Part of a small language model's weights.
Size: width 448, 7 heads of 64, MLP 1792 ReLU, vocabulary 32768, 44.1M parameters.
Architecture: LayerNorm before each block, learned positions, biases, tied embeddings.
Training: a variant of Muon for these matrices, 619M tokens, 4720 steps.
Each number is 128 + 24 x the weight over its row's rms, rounded and kept within 0 to 255. Layers, rows and columns count from 0. Numbers have three digits each. The size before them is the row's rms in percent of the matrix's.

# layer 3 MLP up, 1792x448, rms 0.0945, rows 1335-1441, columns 320-383
117:109110146167105155163114110120136159100114116138128132156112101134128118131147113100142110116158161143152134145124067099167108135112122129145131070130107113081127184140127145116118178153133128
086:121172124133117123119175108128148117148147129090125081109167152129120138087125133137111092119159128105081121084145119122116146159104113181120146127142161149149133197152139104122118135160101114
122:140114154147095123100097142152168081101137047158137101113149120098128094140146125157087160120156137090157126109128141137133142160145146072165130113155098098131137114153109126112145137137153164
107:139086122164097121116154128099134099113128149137111104115114121150170140118100124122136155110126097091162162118121102086136086123105139148124122125127140145144115143166133142136073152150144122
097:158129100122126191148120124090147162107161106148156113112143085129184108118125128153091123110089140101131138139095123103138107093111107133126168069165082088140117126151109134124125142075182177
098:141121144130095107213099116131125121125133126167125124139126139144119080139124143134153179108120158161164146164143132137112125090135136104152147099126099117065132120156110100193134133125139148
124:101152111146148125093130127128111122170111136135087160100170118132090114113128099080164156117130133071101081115117122163139150128131144163137174131143105142118140123140106128115168102170099105
107:089095148156129131137096129147093138136094144079113104136130118142106111122100137156171139157131120188144127117126142089177115094150191155088127147181113149151115123127129130144143149148132167
104:109171101168168123187137154079105141093141121134100112147150123106144130109121135143109123144133116083108116092152128156146162137136161152130097067119142135127107117127112094145144161166131065
136:123106105109128141113113135142139138138102124128119140146104145130143149101082160103158130116143161105144155115117112130090131165170131117107154162112111124106141085129127121142160130081095158
105:099135126130176161167135129156113173090090142148090138120164094119152113113142120109161106124135157139129166166139088122124123162127108136105110145105152123128137168127160153137090105114100095
104:124133096110137117131146178143115120094136100120133088105175094104143118108167138129143138149127151110158134120123101130155131141106082153105141141125098111133117098112133181136106135126141099
096:119153147128096108143127116130122098103114163089129084150126118120085094117129132141123132093129112132142118122168107151137075169117150135083093135139127122150155118144119083187131125119135152
087:131161133129103123125146170130124167115131165095117114112124150133120109110166097148149159114119126128125105125141119127147091138121125129128140120137144159152152133091127138096177110144158104
090:163072125140124105072158076077099152154094137090140124129088129152196148125091118113103147130125120112123144082177151169141065126153145141134115155161114115147129129123121120110120138092121131
104:092128126178100157113125135153174161116097084108086134137116155139138154140094164128123087127116154165105133136110150109140124149109119110102160128135127142122147133108100110132085134134084113
100:103153142126175117128100090129114116091117148138114163088148136170144129140129123129135124118160115127099121109153113190099142151096155145119147163157126071120129168140145124118162084173134144
101:087179142109109106134113100088146129154151110107145128147123124105115129117115161154153114115111148130117176189145142110137106112120132159101101129142108132125117157114133156112156137148106107
089:135111097141140160150154138165100108155129098092127101129122140146132085130102082087126190140128147135136105162099152135113155104162093121173114103134136132170089076149153142118147176108138155
100:119108113089136083133128128115108139121125129163107122125149132144097133151103103113130147126111144107118138142135095150140137114128088146060111098129155151122131077148109131128147111128119079
089:130088141139142119116133155115103143174111136099127119183120163112139162184124101112140089144122123122113111131135129123088126136119130108146131148127111124138120156109141138093155159131111134
097:130092125144135112128155108116123144118092148111085110167137093100143146147150083177179109109146135132115156113124160144170115122087150114089181152163146114063149133133118112133148140148134135
141:127100162112136173118088107132133137106112174145110124157141146213167151117098104156147110127191114159139125164114134156146138116117158131131159127140131148170105134112099164138162111148124108
106:169124119155142096142138122101149138097131152130095130131158138118101150123153146112080134114142130132175123161062119131122127129113136136115105142118140130186116111113100141119094145105126153
095:131102100148127132121131161154144140137148102114092128123131124158132142172147116112124130136151120154125140101078075142147111103108141106128148164146110123129119174134117107111190136064139161
100:126146131133109068110160140149081168130113115125097129115115115158126116100090141167148103142120157134149099105146139134159143106130161098135122104092105129147136128139168063141123107145094111
104:122103074127150153120148106156116125122137079121132112116110133122132158132116153101146135129105083125129135116151128125140135107129133157136174154101101142147122132140124107127137131126142065
099:114122137194106131104157127138142116162119121141160124114152104112134080098117115161104143188100132103171091134104124133133178115161068165107160117134129104123161141149169109132151122171130114
094:108140161125103126126128147094080134156099139160155089203114090101124105088155131179119126030154126153094110143137123130110080130129073082097141107147097117091139133129160123103159136154134166
096:140174105045129114141101096162129144137106135103097137117162135134122126133132163186100132163170142113129112131106154106090126164145128132132154094104165124126125154121139146126146133117131108
098:070105113158105163092139141124162126126120138117162112127112078135134100119120148135106104159141156069117093096122125069094120142126154118108142102118135129170125156160132091137120096151150117
110:111143120107120174136100112130129117110128140134147141119144091159143098170127108155128153158074126095139117104115159138155128112141124157104091131157129135109141100125147151111125151116110101
105:101133096113125155154154178101102124128160179137113122141174140057111143088164109101140142142092136150180169124117115151136096117176089168110115113173168115146135185154148109117120119139112129
084:100124120109090175128118117124163145144123150149125126153146110116174145088109152134124116112139163114152107137115131099138142147175099131106122095137170118138140138130157157147160168126149097
110:111111165175112130151108096142098115185147098124090143123115103141148106163117100164122132091132089158135134125172145123159159133125134137161124115123136129116167133178122147080129108139174163
078:159177091116108116153138143155106127114103129155143149124122126155129121176102130092137108151136145101118131116152144124146085114075116103117116124096154123095130091148074131121131134105134108
095:127120090073081099131170091104130099124130093085190133064147123123112115140124150128098077131155109165120102128165132121130125143142089141117094127182096100105135182132127139107144101129106138
119:131148162142091082101148166129147131085105122121140119094171137160111130090126087139126083146103127135109092136093134152104165104152131117151142119106169129125135110120156144116139095117116175
105:105080127150110160104138148131155122123109102151137143103158124072150102111143088149113161147137136122207133148088150116132174132107101105182099083144110123111125132166089158132095161173161116
094:152157137150134147121127136096079141108091164103169141130117120097122119124162119124136104090116136161120136084115132169139144128118172084089110119145121132134176171085149146067130155143097095
131:158163168148121120130147091129140175143102121137139111133148087140151153127130128135092103123158155148156089149140111115159134111123123138151132097134123166131136124122119118099109139124100113
123:139147127135107107114115085134127104096156149114141106129121064130151117079125179124100156096116162154139080140161184124160153152067151073123125146185158123127100123143146136159122110106098121
120:120149150120163109105190139137100102127134106158100120104175122149128134151077160118108113115153116137155116120102124145115090104095098142108137146146114147139103112111129136157087150134136153
101:101161123126132133120130055134135097127140126113090108142104083143148148166118130151110128115126166143137101141117127148117102109096169109139119133122102121100152116113122140121157159178111118
100:098148088089148145079098108136137142188138116134114199106109111126129147133146135136104129096196135122138128139124139128127167111132138110152136171138121139113149123148149151146132130139089121
099:155138083108131131137178098125135136059146127096134160072136120106108144145140105141118119133141113130127113114129164134133144104144124108113132172101138157122114150100143112142122122156149126
113:130155110138125105119114117143112132100154152119116136104126092113109150130153147170139107089137129136150092096144108139122155129148155116122163133178094167101154103116077097141162138131155133
118:096139134147128133119092131146133126136113142160135127107163153140159099084126142111121139117172117162149115138126127117176117121104126109151158124129080114149120147122112128128135117152073153
097:119101130116089124131144134095149113130137139125166147126104140138164147113119115116099147136113128123113133140145134141156089097117111121134118141081136189097129152114141155167131105113120133
088:160072128136137133111094122111123138105120117104129113123138094155134139104133111148085103102105132135171136125161160114127154156132157113141115107198130077131127086134150112172128156097137128
120:130105115132105119128100135166102118143164134119112131107123124138094114116138157106157067131121130174165111142154125118150133161144149166117078143117110154120116147089158118114102131106094136
106:102163166118148134099173135134142132108134095140118113094155095144137155156114092170100157140184130134131092115115113151120200124145127111125153117142125138111138123127102121100130088149109154
097:141108093120074140079117110135137099123121138171098152107097057136121159109099139129125131141167162126136160123121082127127117110093118093139133131109099149132118117139133127120156111102097147
100:122135120118149108124126108147118081069156217119127107132155148123145082103132154110147170063159149158120137172146135146105119112120158129118098095118120070125133133131142154178130146162150104
098:118161105071112146059134172076113180135078104113157094134126184135084069109118118120139189133085150162116143167062127146169157115143160171143148100093100117157095142180096148146136140130154143
094:133156148100090118148133130119109106136148095180088086106190082160118118069121125151109099106174158146165109157092125128147128119128112137130122160144154109104133168120123108168126162143124121
102:137123093145147113113118130152118146083108133144091117131119124126157160148121120116118117151160093118156120158117098115127157121167115133072147116140135117156139116119075169144102088161176073
074:141147115122106126111140130144128072118118141113130100121112136127191152152162080092122147131103128168118130094090113170159175107106107135129147111103160102133133103114078124142148121131138171
092:098068114087119116132118114158108142117157136136157125104099132174103170160158133156138128090113145114142100139150127159083130142145115095099090150098147145150131134117149143157124127143107070
109:125119080112137111117163143163162102127114130105163169102137099158104183126149149150127190142106130112122123115090169142132149116135126116136130104157134154168160108141093100122122155130137133
090:123122173108151131118127130136143132137141150115131130140163144139124114171112116090151129148142117106121122149136151115123124077115091117172103191109150122140143137122145163135142140126082104
095:180155159103165098144129149105104133167161093152119172089152097188123131078121121142126166125110089119110110117107102138134124187126146141139140143153153134143103132148134111121090095138099115
089:123146135115124134095110159150113193121189151109145144142132088116104126138105128142106116127090137099124140116093117105107137124104187146152131147128121126179127082120151122116120115136112148
131:096105130117124133123133114150122128134136131121081114159146103132081185083147115135122096132091164152118143117068161119141115145106128137148074154168152123128148087141159101160122099116100151
104:152128125130175132127144114152097158118102172127136117130168061147170147131113125137170132140161110113135116126109149148146162088133163125088181151146140159136180129095185098114104161112161101
102:147132143158130142141123158158090164167104123127115157187128145141118156143141147128136108136164104115149123116129143127139158119142080134109094132097149117131165138084142137117123104147099145
103:142128147149153122125163151117113132135122146112171084119157129102132158110135166148122202102107143126159112147081128129121145107143134112119116136130145131152138100144110124166108212147152093
094:092136141140122131109124104114145166110119094105091169130143147095103109145093115108131147128138146106130131118083120093149153100153131083097161131153117139085139148117115060130162116123172131
099:109122125153132141109084120153129140131154146107129164112124086104126116160131134129109115119129135118155116145155121148139149147125098115116114123126139155084137102117130131128151144136108180
105:174087140123081121146112151151084109120139091123120149157115113138164136138137166161101123121099153121136104141111147143120124141124110178115151102142146171120140154138128166097170160147123086
100:146122129123104156124167128121129151160142140104155123160133105123177135133109167124108096161102119084160089151128175120084054166148146073157101135128131099130141174131131138100153151165072169
105:095150145135092156129063100139111115117137112122116122148133119151095146143102127152094137115059097141113107162129122103169108124109124133152135132124144137142150153126131118135112133116136127
106:148141133171085119180151137151123121170147111160097096148140121072102146098127115117114157159071139103089090155133124114144113096136089142130140117125132115152137127140155139129099123143129121
105:135169125160081124149126119121137101151169118138163156140142082178126126138132118121145115133135130114131134137131110150152122142159134154117094147134170149149169129173122131124108163061106149
107:119125150115159139134138127119088171143153068139156136137104134110135143124123131133103110122131117072102151095110141090176149124134124164149133105153141129147128123097151126146165131098120144
093:137150130147217148155118125112100123097153077135093113127135119127114153126153129171113111168134097146120089077105115096128153136110135116161120139155113134129164154123131147107137132153118101
108:098084159156146084151128128173105118115123145090124099101138121175081154137130163191092107133181113151125100107149118149182188143170142139133091168118123117124139104080081126150128135127128142
085:098113130132137137148103153147154116141140139085157121117167135124146117152127128099140108093120135105113163063124162096118120118160195148138139116136137127154107139101105120104130093118104088
124:060122094147119123096095145132105072127130134133131171121125110157139146136124111132135145078104123135138126124123078100125152109123067158125088120115119143118142166173156101116151138103139121
103:160091126152122128159121156115130159105139103103145110143099163112114120124107127199119159114124146109091102112145125128112127119135154097098146140150125126151142104191109137103125159086117150
055:106141130187122106100122173134140110111150107085148143127137124122127120133120139121148100115175148117130072158107168105172109115132113077141110101157125162121141086151132124113129133138123142
102:161088123147139140146145138129098133152137133091128111096146157129154112099100133118104166146107137138137117116100149115131134114135117109130150100145129136134138159133161132124157185094136120
105:126100120131126112147113148150123127152098110090122116143118132157128107109061144144109134142095178090171169134150138125107127115116151140105157161163140118133116175099105142140164163098099126
085:124115152109096125151128122119137089108158118063175158114085150109110107113087152172137122115132138094124179169149100132101130135120141135154187115177143096161093103123120155153148130115127111
097:081123130101115153131152117128149160136139119150153128127113172155069110107113140100144120142148127107089113102163138134126071156112164102126148109102107121086120093133119141086143130130143086
099:145131173114132103148121090116142129150137125099171109128178068168109107138146136112093123125128132138151156181171145131133116177159102186141101110134136138146129153118151092157101112146092103
107:135117140106145072129100101117144148174082133142158148137129150118117168134119153152133158127130172130117109126120160118137127113148109139126151129156088124141115093142121115126120144106114094
098:116138125173110100135115131161144149132154152120119133123160147159151084141118091124143137119150102104162122144141126117137137115102147112159117086111136118146115147156144136145147130138150136
099:151149147131144111115100146119102117135131138121098130133136148174147151109120128135117140116104173116121110116157096156174145139122124133101107088123109148133133132101164103161128127163087145
103:138125126133115178127115150135117145164133134141110109121125096131165189097140118124124135118105155098112167112122127111117137130082123137089125127193104107122147122077115190132104152133146083
095:110103074083119157135101117103136128121120153067139131148142120116137126099129114112142104137158159142133127126139120109161110142167119146124109135125177174123155086132107115118092187101180112
104:131133136173135137139100157138125124064112165143113163118105148096124129104100120126160125132153124140155130150172142154133091069139101138097114131161112129125125119142087138146124150103107144
085:099132138109111120172157103139131106130156084110146081128158159078123085116116115168137098169133151136096133189145126101186153122116103128127142094135170123149168100121122122086136153179126111
100:109138136127156094128160174100151129084131135210120086143107151132113125155117113142133159136150079114092132157133127161142132120095161079104127150080116133141123108101146134128141122136134135
102:108123098132176137145103149108100134136146133171128148088104144138197107132116118124145133143164131125079092098136138153119101115131092147123142101089109151085160147136176103181126170154174133
102:163131125088116120145118165141134100097152113122126088126132113110130125108136135120090177199183150167093131119114128121100141159076142139127168127104108152145130102110194134098114081099167124
097:160117099111132145133099064162129108153096159139130134130124109144122150129122115136164126089155120152155140091104126133141154068134126148115112165152130100100141147147128126143150113125112162
092:119135166132105141148151156146106144122168178114093132155129111097085121154137123118142116143133161125121114118114149139143176107113142145118163110121116107114106113117152130124121149120134110
095:124116146136126133146095153138143128142158148109167117140114138125101092112102141105108131137129147148164098181121175147126170174133121123139128095162111127147109170132147103116084145119116107
099:117127149143096137095156110122154117111091144137137142142098166139164129145138119108139099145183120097118129135128153115143161159120135106129155125103163166097155084150115118137112100086169112
095:125144072120134125131134121131149122139117155153087152130130112111112096132134163142132151094046093127145152136113105134147134115129124160146117127095103097154122116078133132157129131166147105
110:154090138107137141120103110128126157105119106114135149157157147125144153129121142157130125124111120123116138126084106147098086110099124147094168156150161176119115145136121131130138140170094136
101:105141102113107145148148140087178153116133158133124113101190179141090158110124112162129124125132061120134142119123131139140138100114164144138141131131152151091136134134100134127120164135131110
091:100080117141098133127162132123134118066132127115158143137148143147165142125116129122139158117159093128112132175140148115135149140162124204095085130119135108139135141136177120073118105099164113
112:113127140152135117127161137157129120124105080119129092162148129137121116124106147117102139103177105116123124147120121111151128081097112096165167170148108116171113158113154157183139118095135135
101:116185123135095121132162142094078130126148145085140119200081128177132145155111094121074152123106069149100109107146148141118153117132108162112147118087148092132106144107116142098115095151078136
104:132128146102084106118142132135157128156152106121182135093144103166128173079112130132119115125122183114107123143119113105173113114123103118160159128098109123107135131104157132127161141119144158
# layer 3 MLP down (transposed), 1792x448, rms 0.0457, rows 1335-1441, columns 320-383
106:149146094103106154110146112098146085151117127110108129103076118155099151111088098135113101117082157142118137117092161143094171127127106147122104182142109178146097128128147109114125133101106103
095:113149136096104158110164127161201143171098124118158100114109170129148128148093086126130111141160120098170122095131104179065151105147109142124168143135150156130141135106104094131111105144111110
114:118166103122104094106120149159084129102145137138192142118126172110133143135091145119120142116154111122118113173145114140133141117145168143125136147114117139134099108179090142127108121131142148
117:146129110102101112183165170112128156130104110185106119119137141159107114129183130146102115159118169130114115107143127128135103096144165092113127151118171118123142163147127143131081113103122094
098:136138086118115149119143128166114160108138152136169142126134097126110122123131135136138121131100116092138173161136170091107129092132110137111135107160153118108119152177117151126176138098119151
093:123159118143131092125159128157105084131101144112110133141091112103110126108129183122139123112075115125101146123145136107137134120163157115145138114157122128161127146147163112142143147119123145
117:154119158124046157088131112151088178101155152121162134145140167140136114107120120133115123152169113098138148092156111155125134145152111139126139152109135151123144115114147080136133161104121152
115:102111168108141152096113151146112141147109077157111153137105143084140143104157096111104117173115105157124140143145132153160139171088142092089120168126127147130133142110140142151162137076084126
102:124150141099170112141143098146173129169132121157117133164119154126093178174147173118172108123128143104111114113145137112121147143119137132095139161086110138128145156121128122108141124118087115
141:139154145136109112132085113124156099124102121145112131102143147108153108152133161132088121110126072082158074104125155106152077119087139118112117102130131140152102092154141189131096120125156106
103:099148099106137121119149113137161105206184110147137109093108154118162165122170132127138085124098144125102090138131180144100143165144075083176103132113104159173090119146119097110110116070148126
108:118138112148167112132104163126098088129151102155104115065175109138144178126100113097122114171135144180121101172103081146096161114122097111111153156142117127148112129098124136156114100115114160
100:164088122132144104150172116128127152104122113154137134182159165136109127102136129164109104146111109121100119113121140106123102089137147119147152121161161107148151103088119130102124138100157122
090:112165121108136144158141089114130123079137129168180115105118127146128144104106189158133076146129090105149132104119158153168135149154091135124114114135164139135150139148119192110149107128082160
082:143142156107100147141148108134096175112143098114129150084148126130147132122099136128112103137159171156188125138109102125120098099139124166120159102123125114125142148114092098117071158162151132
106:103139149151124101167112111137078111143080131116137100136104114115104125096120117100144123128150117126115132100136106172110122101141157158131150128117146090128118192086102134114148126086150108
094:141137118118090124119094120109179123144100142125142103152150117185143112122151129148140128112149148168164144135126123147158134135092158154123055147113172119190121099095142139148135101078144128
096:124156100154162107117147125155122076154129095133140152095068110138151090143125148176115147113096106142157145061139139138096132130119171089156116161151112145136114114138124108127110094082117134
093:119101107138135139097139157100150118158136172123147116072128118148120107116117113083164109163109163134119140131144065116144136110144093128152145126155161123116127101157122095105136117119156088
095:120119143124144095103132140115152115116104125134105110126152141135139131083116138089176107149114118138172143136155131106102136133160125101126113132131137082182111168185149175127137128111091163
094:166153097069107133157098129120116116102139141182175155135155143131160129114154129089117145109155119123111126126114134145149119135087123129167106108130136098179134156150066117136154103196106125
096:120141113130136134098117140153147117136152152164148126150098169141125111162126201131142128155103108114131117121114102167073172101140180130157157191121129106123083105131141136149129118086085118
142:126105131115160188121164112088141128162134123123126095155086115088148090147136123119114106109169154146096096110103122137101145136156101078105114153131133162130112124167133150119107113157121150
105:158100128112097129138091151136137149128184112117147102142100124058125168158169100108132130114126128094110118161072105145143109110179088128142164137152132139158150125158103137131133157132116158
098:122128096154148120138152118195106127139122095085150129094139154176100164122153119114091128147084132177150145139113166132162134102103130152125150095113104150151091160133127103103147100133148152
100:123128073133099084104135134178141097101139115116149086135150149110147084157116128146180108122109121093106163139156138097097144138113126121137100112107150107150119136091106130158092160160146083
105:127107120142156147110141116170133113133135112112148138137102143151181109135108107140149143163123140164140136114111129129148100133140119138124114092105148149106142126107154111125116128129138138
116:163100170146116148144154159142110177108113110179084116121121108104127161118141142126152132093177116117106123160093190115161142185136141136131113077171120109122097122151124140150147152096136141
092:174161099161082058131122113154163125115117098163139125143114121175119101135070120149134126164164132083133092133111141148117093149158110128097120105098120152142103106153126133099149096156140105
106:142130132128121148133093124139136155122159128126100089137111104103150120070113157131137128141122115122173135143145148133118120121111123108076068114132088130193123108171177142107129107094129105
099:131161107109128142124119120136107101118136121123170153128121126144176117151093154157091141128159178086116139170178089108131098134113099157102145147117107156115144146139141115164137098113116151
110:119117124110135151116152130132114167117166168159174161117129126140091097143176144143157093132133112109110148158123129140135165152135113088121144147115136090145131156133117104143116075114108148
101:116151124151126151110105118151165051149150097102156093120118142086163108117124109198126086193102143140073146128109117116103091153132121168091141136099155144122138151121101133165121148146123121
097:071111116175128066149126165109118156095121163125150133146137136101104116144102112132087118143131089116125162163145131107103149170108159142135123131138109143118115166136138118149125154127141113
108:127136117149121155142175136138144147143121127111112132142126103123103149121113102129162125134180129166108112132079110116128083157136155148164136147148079122147122126121108154137131090144144127
075:142140087109131150126187121091105123158142125138175106101117107129083158153164114112142131110094136128100177119150115136138167096119134124128159157129134136158180134107114143143109140123118105
096:124115141133139125139080126099148122123117119138125095142130169119126122130102142113161098090142135121145132096134089066150137109131110161140114099163151188172111133108072153113125173120104124
103:125130134105115154141142115098145150123138125109153115142076128087114154111138143133165094118112142122111137132147157138160130160140113154083110116159118128118142135087099040083143142144080124
104:114129079141109130126106116137127146137138191144154121144150082133129132147137126144096109119168091108114115127145118107099146120090108100141084107157141155119164141160148097129106126124122119
101:119125125131115117102126123130131107144101116064143200095144106128140129149090125141140136095115109161157119130095118101128112143099153100071102130164172125102177143109149080131121141181105136
136:130169147130139097144134102181131120101108153149124105132134122127121125120127153138132068137128134120141112137085142099153087142149117124113100061124114147182133156148146147140130087136142094
115:140118141134133112140132121148156151144122143151149140116129146104147115151086170156117120098151156124058128089107137130111150148131130101123096155145126175120133094098162118096127163120105120
119:093115153130157165149183131106120173094144115080146091131111128125114157125176122124160116179112105151110121138142106135134155147148114088137105137093166138142143140104085123160170152162139135
100:116175141148112131119170127119120102125103126126137147147125125104116092132125167160110101131127159139147116140122125117134126128137106056135121102158148179129074131150104185128166116134111138
104:158132131114107144124125125127106137099139151098170098097109172146152135129136129127130167166105140196160112155130113118144112119157074150104121113121148141081092162112111130124122111086121117
108:083143123144128158150160110086147170140102128125145054156120106142129129117123165098159102136178172162150144179138132108119128102132161119123120137134152123163144151097122102112108114135145157
116:085134104101146144118131131123148135142127119123121124111103123149095102144130137114134136141075126165098113133140127142108112139146107116110119164110119147115124119140115132111140113144133147
118:114120112183123149121085083081144120160176120130138116130136130131113115139130144128152128142150165111116129131112131121098088116146119124093126161082134171112157173150123123124132176136082159
101:122079126142107134149131094092116157121113159122107147146112101128172130061102120132106141110154076185092122157138095166111164104129172103122092122128128131154121164107099099126128120094126097
078:155116102149149112106121112121119132171160157090175123130162145154094130180131130158080112116111168113113111149134098093149106151122126134109124090157153126134126136141115126132103119112115135
116:114113138093108136085125121104150137126077120161141115144195100113101150141090154139107150119107112101144119136166153097127109132127158132168120118082140096168128171124125167104135139127132114
092:103132145120115118076136089103126138142114097127127134126142110160096128130120129158143103075130126157108184108168102132114120124139126130107119169095126134133156118129093103149167091124136138
097:121176131122126130161144119167064154117107095105115130153101097131146132141125167120094087116109153121140150091101134109133114154115097126152101108091131116116144096137154105119142122122121127
100:143139136134143113145088090139117116150104131119152160147112138159143124091146117126094119123107107134112174151144113132154138148158137157118129103088140098124140131123136143139108104104091126
097:104120113137164135096130110121102163131139124126116130120110101147148090154133129114158087112183144071134110143137113148116125150160091107122152117191143111108121123076124110141142097150142121
085:154129138113113171152134117142157159130152081201099128137103103138132098067123161159119107156150154149095101118118151152131070135117143144113087155151162093126113152102175113116152129133116153
115:057098133091140120131157132114142131100148163138123099156107134135133178145149150127154113134151059124125169176104146101151139130127101100128139085167135137090139155140170133142156191091101139
077:097161117136152119130103142153171120130166081174094133086141122161171149100082138159207159160167083149111133158109087168146120152150107147118139119129167100149137138148111114160118114134141147
090:141108117144127115124138163127144132127075103064129178191134108113162103131112138120106120112132152123130109091146121151119121184133149128144149189154134149116150093160127141168134078147122131
106:119154101113155141152089126097144162115069117161128084175140121169125131085123073148140128110162102123141086127128104156165154142118111144150105147146138118137151152118152121120152130129090131
092:131134128142129163137124145157113149132134109100127146145118103149119138156143136124134134174115136132150133132157126141139084120165076097094131110113157128170088123144120128093129131130175122
086:121120143134109110100097141140149142097148109146113152172142168116126111122087140160147128171167164155106113142105112114117139149142149081162049135151156129094121121061103120181101137102130147
097:141120144131104127184101120131140089139096126071103133110124089124148124132080117185116098135112126150122129121156110129134142114132131118124136131134101101095119091130136137111112124105137139
121:157150130146145140097115114130152181113117162115093122141117100184107145120163120136095140131119127122137097115140136116150142143105123160151104102109116139152152167152147139083128177160111128
107:148110130068103112069082155114143151127151115151130130136115132128149143167159116187106123091099122114101117095133149139088124132111131149157084115109149149130124116179124157117131110158132107
098:127114169108150107102099078099107116142129126109160178140096134134082098147138123097145111115118110096113079131129144206101155120121112142108092149126115154135091132118150092099136177135145132
115:112085131175137111135109112102145112128107136121098101105119079123155106145089113111121131154133129116131176127148135118119111121091166116135133154134103109129156140113157137126145156118110116
094:123071094117071125115145121113077120124153116118143120136155142123130143110095160146124102134149163126079177136166090150119110123127166148114093133117162137123134123098095105132124126137126179
100:114127105112126115145113117145132140164124133079079137154138122127159165149119156137156136108111111140107126158124102089137131136092135107127104144121154131091130142131137085093120183147099130
109:130134126108115111041134111128117158108138120122173151132144125129150132124114090122152140109115107126108089147154129121143145109090130116177100143156142117128118130132122071145174116114149126
108:108141140134158121098133120114118170128120130172101147132109115126125141135099114101092155074146150155165160107136164139122173134111137156140117113125110174131088108087185131178146109131131113
108:112135093120196116144128147117142121150157144150112184134142130147091114122155151130102101120153171123078131133117116137122134156165113108099147131157114164134106114162122117138151115164146135
111:127133132127104146144133117176141124127161144161117175131119125116114156106119145118164185122171151121142080164134156111115141112166123169179107103186163149110150095173125161162142137102141110
107:076101140105148157105108127117115076142093083137169149097132151126106131164107141136146141161104130116152118155121107092110136124136100139148151137145108140104119136135099105116091073141181162
103:120135106135151133166113125132077126111100155148107112095112155131156111130108117102123091165127156101105089150050118133124114168144074129136123134157095137060112162114107126155098187147126127
090:103182086161089106126122127109137114092129119096130146113162122116135153133128119113125148145096115152110100134180103108148129132170125112076136141138144154134130138156119146097137137076147166
105:150111117111146067132098151116115115127145096113124135150130147140116168106144134111205124130110167152137137157179116110142128086113142156134175153140146129096130131106141107103160123101120159
090:150091127129162114131117093118111105127114123128112095176126114162138122121140113120115128140134119171094136073135092135126147116115162131107154129125068158113106138145112106115107158130105143
123:118159157176125163093126141163146088146154141139139136126159137144106126095122127154135139102135127106099126168071146125156150090116098099121105133157103149158088165107106131127136140124111079
096:159120152100106138169156132136062131111131110071105152138162112107119134110144163110136147103152119162132165168102126118153111132144166124077073134145160077173149140148137143128140128125135129
060:143148130163114109127114156141114084110114088076155143113151139112080119171144107155143106165107108123149148143111141128115125087079099115129111154141178118150110122132168110119159128181160105
100:122087142114128122103068127084131114126116101113132130131109103139104122177113113074095126167088123124102160105093157152122104096145130112141152111072103159121147095127106135163142110120130151
105:151101125175127108151129143105118113147095121134135159123102126049126113128142111131150135129101137128141132099106139153114124114114113144116137146107102121127116166085188183146145066122080057
090:151129131160095145131102150096109119135108162119137122102126153128138138147121113144132147135132133119118132136090111142116115111116106129151134109117162117101131115108133129155117147152120086
092:119127082133128157119110116163106111141182101134133138091121173132127140119176089101105128125134109121164098195090089123150134147145099131116159103156117119134094127121131142091133151082140118
092:103141125132127145136146166122122132150088099104139149127127097133103101158134163082097122161149166139130123171131133137095139140110133086141114127133111146137122145089132121183148112183157153
102:147109161135149147102130123130071106129129131096102116138167128124176187120121167128112106080135122111100114148154072128153131127145122148138112166136130143116155162110154137132136147126147170
101:136109127107127136093095058152086148135146149123152119111113142135105104135129155145166121118148155130127162168127165140124137121092154135145148173160155121161126123144145126108120127196060136
098:096144107139129150120109147146115143153130121086097155122133143157107143094149147126169131128140199118097114097155136125125118084146095124113120143157092144099149111146119126140170175127104158
095:129084137177115115140119128113134144110107111141111151132103141135120114114120125120098131137149125115146140123158091130122146169130152128109156106121129148147113141112101120122150110149102171
099:112108128127130133122158115133114121122131130139130088105107120127135129160110140118130124145145123110148131117119137089163135091095119100111145091086137121115125135150121093122116094118152146
102:139123109129133119091094115115143178095111131083114141139106136087127128160101150156145107079101146180119065122117159156125173137102178144118112134130109154130148119151124140123144134169172110
086:142083115132148120133130147135113097152188081161095134192187121170139108157057147129103148125112127124126137132144118133137126157092144134149121083105127125183150136126147129105134071086120139
097:148117110148083143084105103154165147089138174119131119150087119106139146116101141108115144111146158129119120121159167124176136160097185118152118154146167106120110098100099107138138127097107102
105:148129151098087115092128124091156130137117144088101130143114134139116138119112132124149105121120124106130124117118145120157068130109114119115168122139115110160062090074121131162124089095119140
108:135128137139102171142169136106133148141109125136104144121137108183109165161111131148155141143125117087117090135161160159160129145150144149120204106155143083095076093130142146109110108098140103
095:133114109137109130122147167124117129123127160101138122108133081130129151101154167133070136118094094144137128163076140113123142123144130139145154119155134103123150151145118139162108118130160147
093:154170100111135163156138172124142116182160116116094161086152107099110124165117109156132084114169078132089161122140110136155189129154144149135139146136129124161143090149169114102097080136115165
102:134128127110172137102139129173099119105115061149124140116152141134144101098130177083115070146131113122131097126131176092156084125161110130130137145111143089141097093130123106108132081116116162
101:116125167108079073122153135113146134147140135127128168100108146157115123163104139131113133108185142143118124108130155144146165126104140117128131182132145143144117135136100134169073122138121117
094:117147148134077127140152130125125133101145114129166124139162141082098107142096138131142104125085102115126130133138112153102154104152092142118163104093131159130122127092131107142121107141135189
107:098109131102178158114142136146126182152156138129126128165150161105092150113119139123103118087146135118138153097156097163118107095125118162131118179090105130136125157108125128130083115098150112
092:148154099125160118131140122138124128168097151106177163136151132082106142143111134136138156101141165145066110094113141138130108158144132118077146136090122142146108147134107139152125135104156151
093:132115117143125138121099112118155074098154154124159106159130182178163123145112131086118133161125123157176142115073114107126126135109112156093127067098119139140187144141081166123140172110177130
100:141129136115136136158135135130107109117116145160137146150130108151108130079156125127139121149109148142117149096127071139112122127124149135138154129137123104131180177119131146095164177133141106
100:114118138121118145112133153155122132150096143101102164138098143140135118140142142170123122178178110125116099165124157139084119142138136119145154104143087096166146114128118115100108085116128087
112:111131131153137149125119119110113144087108131134104080116153110107125131162147147121111121133130070086165103116164136154123152141124142119117104106122155128184142117145109098118114128149122109